Each number is 50 + 15 x the weight over the matrix's rms, rounded and kept within 0 to 99. Layers, rows and columns count from 0.

# up: layer 9 MLP up, 768x192, rms 0.114, rows 429-460, columns 144-191
# down: layer 9 MLP down (transposed), 768x192, rms 0.108, rows 429-460, columns 144-191
up429:70 60 27 36 48 42 76 50 32 51 37 51 41 46 44 29 56 48 67 39 65 43 73 50 59 23 41 57 45 71 62 22 60 58 38 43 51 19 52 37 81 48 33 59 40 48 29 57
down429:65 20 50 39 50 39 55 39 35 31 37 60 37 35 47 26 39 58 39 50 60 55 42 49 71 36 43 33 57 45 45 44 71 67 71 48 34 62 49 26 45 32 60 56 42 23 45 68
up430:45 58 32 63 44 32 76 57 66 62 36 54 37 48 68 51 56 29 41 45 27 44 55 61 57 60 50 69 51 52 52 39 53 78 43 62 44 47 67 54 55 65 59 52 58 59 50 47
down430:41 65 40 58 51 62 56 71 61 51 34 50 33 43 67 41 24 26 70 71 44 66 41 52 48 40 44 59 35 42 39 43 69 38 67 66 63 47 65 40 39 05 41 35 37 56 39 69
up431:75 34 42 33 62 46 35 50 46 32 70 31 54 84 37 15 40 50 65 48 41 77 57 39 31 70 46 48 74 59 46 59 36 60 41 25 52 32 26 90 59 54 53 30 80 61 46 30
down431:27 54 46 65 60 51 62 37 69 45 58 29 57 71 58 67 39 70 48 66 19 09 65 27 57 38 52 64 56 31 60 44 41 39 67 58 34 49 26 24 43 56 76 51 44 48 59 83
up432:26 34 65 30 44 41 53 56 21 52 41 40 65 48 40 47 60 42 61 58 47 49 58 58 46 51 35 71 61 50 70 42 37 43 46 55 55 46 21 44 38 71 48 41 30 51 43 66
down432:47 49 42 49 37 52 59 73 46 51 31 58 60 41 93 49 60 53 64 57 54 62 61 59 34 57 55 63 55 37 59 58 42 64 71 53 53 31 44 42 57 48 54 50 40 38 49 25
up433:58 63 68 55 21 28 73 61 32 61 23 44 39 41 93 45 53 39 51 53 64 43 43 38 50 64 37 58 42 51 52 30 50 48 27 32 70 40 56 58 63 52 43 54 60 39 66 86
down433:57 25 42 32 54 71 69 42 49 36 56 37 35 46 53 38 64 67 46 58 49 59 42 51 77 61 49 61 58 57 73 58 77 43 46 31 34 46 53 49 70 60 36 49 85 51 53 38
up434:36 57 45 38 39 68 63 52 57 39 43 67 53 50 46 29 47 60 46 54 36 25 54 37 47 59 42 51 47 72 64 25 46 58 63 37 74 36 20 92 44 43 54 52 58 34 49 75
down434:71 38 21 67 29 49 46 57 41 46 76 47 52 55 69 62 75 40 35 49 34 62 31 39 37 31 55 50 34 36 33 64 34 41 61 57 52 58 58 55 39 49 52 67 83 56 54 60
up435:48 41 42 48 52 42 63 60 81 88 31 56 64 48 56 28 45 53 65 49 31 24 85 55 21 43 02 45 16 56 48 33 49 70 28 03 34 42 58 43 46 28 34 37 39 31 60 50
down435:38 48 46 23 41 68 85 56 42 64 58 48 51 35 72 49 25 81 56 31 58 62 63 29 24 38 43 30 38 40 62 44 58 62 34 72 54 60 77 21 44 55 76 50 82 49 63 50
up436:93 67 28 71 53 52 55 71 38 52 51 41 66 50 59 28 57 51 48 38 19 73 39 34 50 59 14 61 57 35 72 24 42 76 62 49 49 11 52 27 42 62 51 25 27 43 71 18
down436:57 67 42 40 22 60 36 67 71 40 65 47 50 86 34 31 74 46 57 43 47 56 50 39 26 52 33 79 62 59 60 55 67 57 37 23 79 40 31 61 30 45 35 69 28 54 47 54
up437:45 41 64 41 47 47 73 76 42 52 62 61 33 37 61 39 59 39 54 67 50 49 66 47 50 53 54 49 39 24 54 45 48 77 53 71 48 60 30 47 78 75 54 55 82 59 25 40
down437:23 62 45 39 29 70 51 43 36 51 56 79 33 40 73 60 51 48 55 76 56 22 33 61 72 49 34 32 47 49 64 44 33 06 50 61 56 75 38 52 60 50 54 38 69 53 56 55
up438:58 45 42 55 34 55 66 61 48 31 43 55 35 71 72 26 45 56 61 39 40 59 57 60 54 36 35 42 34 36 61 36 55 45 60 27 49 51 39 45 47 59 42 37 53 43 53 59
down438:55 30 51 54 65 51 56 53 40 61 36 42 47 25 37 55 52 44 80 15 28 67 46 48 49 53 64 69 58 29 62 91 51 57 57 41 51 46 51 46 61 47 25 57 67 27 37 46
up439:35 47 69 22 54 77 53 42 63 48 16 33 56 53 76 46 51 46 46 24 29 54 50 72 39 48 18 44 25 37 26 61 67 55 22 38 45 60 46 57 36 60 36 66 50 59 37 36
down439:44 49 54 56 59 52 36 37 27 68 31 38 25 55 29 56 51 47 50 12 29 51 29 49 38 56 30 66 42 44 57 40 48 52 35 29 44 62 52 45 48 65 56 66 24 42 30 72
up440:76 73 40 52 70 42 57 55 65 72 66 30 45 70 57 52 53 47 54 36 44 51 59 54 30 58 50 60 50 35 30 49 54 71 42 53 44 30 73 52 62 54 15 57 47 43 71 65
down440:61 49 49 54 33 46 61 40 54 58 65 45 40 42 18 44 67 70 26 88 59 47 55 27 47 40 55 66 28 72 44 73 22 65 59 52 38 45 27 74 55 37 45 55 62 28 68 21
up441:51 58 55 35 42 63 65 69 44 50 30 36 51 55 48 23 51 69 41 68 46 49 53 47 50 44 19 59 31 48 40 32 41 51 54 69 56 53 46 40 62 47 61 54 67 58 32 33
down441:57 61 43 41 60 81 51 17 40 49 28 17 64 55 52 64 40 64 69 42 39 24 23 43 54 54 46 43 54 61 77 49 44 55 35 38 50 61 51 56 57 79 65 38 44 47 46 70
up442:36 66 44 29 61 42 60 67 49 23 16 34 59 52 47 58 58 59 78 58 25 70 61 62 25 53 41 47 38 56 41 40 37 32 29 54 50 46 62 76 74 82 64 23 69 18 34 44
down442:48 73 49 68 44 40 66 88 72 66 66 59 60 20 43 41 63 52 49 48 60 51 52 46 15 69 68 78 53 50 71 45 25 50 66 61 68 51 47 57 58 42 55 35 48 45 43 79
up443:28 49 33 48 59 49 80 52 44 46 51 62 66 83 53 59 60 36 65 39 69 70 41 57 62 34 65 51 52 48 49 22 52 63 10 45 35 35 72 72 65 46 45 55 28 36 39 48
down443:47 57 66 46 49 39 74 53 47 45 26 70 65 71 49 57 66 33 56 34 56 46 51 90 57 47 68 66 54 40 68 38 58 22 50 66 32 68 71 57 48 33 39 44 52 36 40 28
up444:56 36 56 42 45 62 39 79 33 55 59 44 60 43 62 35 76 48 70 41 61 24 48 32 33 85 60 65 44 67 46 57 28 28 68 56 46 46 47 71 58 52 32 26 47 48 74 70
down444:43 64 83 37 41 58 36 38 62 77 61 48 56 36 46 55 46 53 59 78 54 51 42 50 48 77 36 27 31 38 51 47 45 59 56 46 42 38 40 70 51 39 67 33 77 16 73 87
up445:61 78 25 42 38 50 58 38 34 57 61 53 41 50 69 35 44 53 35 10 57 34 68 40 30 52 37 57 62 46 66 44 41 40 48 42 43 48 20 75 50 70 42 31 47 45 73 76
down445:40 47 51 47 42 59 47 51 30 27 50 54 46 35 59 69 67 51 08 77 84 62 47 65 51 25 53 79 65 53 55 26 58 67 75 70 48 50 68 45 56 46 47 44 61 52 56 38
up446:61 36 59 55 36 50 69 53 49 41 35 33 48 50 51 64 67 51 41 47 32 38 45 52 58 60 42 49 44 57 64 67 60 44 52 44 59 68 45 79 54 67 31 68 50 47 65 64
down446:36 63 39 48 44 63 58 35 67 61 39 46 28 58 47 53 50 31 35 53 50 31 61 59 32 57 62 59 71 42 61 59 43 51 48 59 68 45 50 53 48 59 47 26 67 41 52 58
up447:43 48 54 59 30 60 49 58 44 22 48 45 55 51 59 23 51 53 80 60 37 31 58 64 75 65 37 39 49 48 62 61 40 44 74 57 51 13 59 59 54 38 48 32 78 47 68 37
down447:59 44 68 27 43 53 36 34 55 76 44 66 47 55 34 53 82 24 63 63 68 66 19 01 56 47 70 45 35 47 68 51 31 45 48 41 42 75 61 73 43 60 53 59 63 55 52 51
up448:46 15 53 49 42 58 57 46 61 71 53 51 33 53 66 37 67 44 65 43 54 19 47 48 53 53 54 26 40 72 48 30 57 38 33 43 34 41 49 26 36 62 32 41 23 57 66 55
down448:52 37 30 45 73 47 54 57 52 48 55 38 56 43 25 72 73 72 44 76 47 42 57 52 22 48 47 60 69 37 34 46 79 35 70 56 73 61 81 75 18 52 53 55 32 79 50 45
up449:44 38 26 56 46 70 34 53 36 41 36 37 54 51 37 47 73 40 55 24 56 50 54 35 57 49 38 50 44 63 46 24 53 62 51 73 49 37 35 63 44 62 39 61 48 42 67 28
down449:40 50 63 57 50 47 37 51 37 43 66 64 55 49 21 38 69 42 56 76 52 60 69 77 58 35 37 49 32 34 41 42 60 48 49 47 62 49 60 12 19 51 78 65 45 38 78 56
up450:72 67 60 38 42 40 37 54 52 43 45 55 58 64 57 48 43 57 43 70 16 21 33 27 48 63 59 51 32 74 54 35 57 64 22 57 51 60 39 63 60 68 48 34 44 65 54 43
down450:78 31 64 63 46 30 47 67 73 64 29 83 39 64 57 43 51 25 31 66 27 48 51 30 55 54 87 40 69 31 29 96 35 21 59 47 42 69 24 45 51 40 61 41 36 59 47 46
up451:55 34 35 56 46 55 67 51 50 45 74 45 51 38 48 46 55 27 53 37 17 45 52 62 45 27 38 77 27 36 46 54 24 34 31 41 49 37 39 37 44 47 55 55 74 74 40 48
down451:47 60 35 35 60 52 43 40 58 86 48 50 36 53 56 61 49 73 27 69 58 48 44 60 75 65 50 60 57 57 34 39 80 31 74 52 44 60 35 73 39 59 48 69 39 64 62 53
up452:58 26 26 58 44 39 34 95 40 63 55 45 51 62 59 67 53 51 46 46 59 54 34 40 46 57 52 66 68 48 50 31 57 58 53 44 77 34 57 53 45 29 39 46 41 51 71 51
down452:47 52 40 39 43 68 26 62 62 47 38 64 53 54 44 40 55 28 59 43 63 31 52 55 73 68 56 30 38 29 36 54 87 79 31 72 51 49 46 33 60 74 44 47 39 22 30 47
up453:67 27 28 54 45 48 56 62 26 54 46 37 76 42 51 36 79 50 58 26 49 62 53 48 52 52 50 62 41 39 55 65 61 39 57 44 59 31 43 63 54 52 34 45 36 48 50 37
down453:80 43 47 55 37 61 71 69 59 52 63 38 58 40 39 57 49 36 54 63 45 37 54 63 28 55 68 67 59 31 60 45 20 57 74 52 57 40 52 73 48 47 51 39 44 63 67 48
up454:41 50 47 56 47 39 46 44 59 43 57 59 53 68 45 73 56 39 41 25 46 17 53 49 52 65 39 34 52 48 56 65 62 59 37 57 37 48 32 38 51 44 29 50 64 45 61 47
down454:59 87 72 47 64 29 55 53 34 24 39 22 61 47 49 43 50 30 61 46 60 63 62 61 58 39 52 48 33 55 47 25 28 60 38 73 39 59 54 43 50 43 64 54 45 20 57 66
up455:37 66 50 48 41 74 46 37 55 60 54 38 38 53 58 36 61 62 60 33 31 54 41 66 47 52 37 49 25 28 30 38 43 68 43 69 88 28 83 35 64 61 27 48 58 33 41 57
down455:20 68 44 22 21 69 66 55 41 46 71 48 34 59 51 51 59 54 27 46 59 67 40 57 32 40 53 59 66 34 62 45 77 66 46 28 34 66 55 64 55 50 49 60 65 50 65 60
up456:57 47 22 65 48 20 67 61 19 27 33 47 67 37 57 66 37 39 43 58 23 44 40 25 61 31 45 77 41 69 18 47 29 22 37 25 41 40 39 38 59 70 16 50 78 44 52 63
down456:53 37 72 52 40 57 76 52 97 36 59 39 26 57 56 25 58 71 24 69 62 00 63 83 27 55 25 46 36 58 52 47 68 39 45 37 49 57 43 47 42 37 78 66 48 66 70 64
up457:57 69 54 27 38 43 35 84 63 69 57 25 56 64 68 47 82 44 22 40 24 46 44 76 36 67 57 49 55 70 60 51 28 47 39 44 41 67 25 59 74 52 68 38 53 32 46 32
down457:61 42 40 51 50 50 33 38 75 67 69 43 65 14 15 67 46 42 70 75 44 42 56 41 41 68 50 51 67 39 52 71 24 31 70 52 69 68 47 54 38 69 58 73 48 23 43 53
up458:77 36 41 74 45 64 40 56 60 28 06 70 40 53 39 30 53 28 53 71 47 43 57 77 55 74 52 41 61 34 45 59 49 57 64 59 37 39 64 54 26 79 26 64 75 47 73 43
down458:64 39 51 60 51 53 59 58 57 51 40 60 57 45 26 43 47 47 27 55 45 58 57 69 37 59 81 52 57 29 83 51 75 30 62 45 36 55 78 54 40 61 17 68 50 28 78 51
up459:64 47 63 46 48 43 57 35 68 66 46 39 77 29 49 39 53 57 65 42 62 46 72 34 44 54 37 61 44 57 33 58 42 25 53 38 72 49 42 65 65 27 41 43 61 79 41 34
down459:57 31 62 33 67 74 60 54 84 27 51 36 56 63 82 59 38 34 85 82 49 64 57 54 37 28 20 72 59 22 58 39 38 40 50 58 16 73 57 54 59 25 25 48 33 69 51 50
up460:66 27 31 43 29 81 52 37 52 71 52 65 51 48 57 57 67 40 77 46 44 47 35 22 50 77 40 43 54 46 50 59 40 33 54 32 63 61 73 44 58 61 27 37 35 40 62 33
down460:58 49 26 68 67 26 41 29 71 31 41 70 58 53 63 63 80 65 56 32 55 66 34 55 66 53 20 55 25 39 43 73 39 62 59 37 87 63 35 68 41 37 46 48 60 43 69 16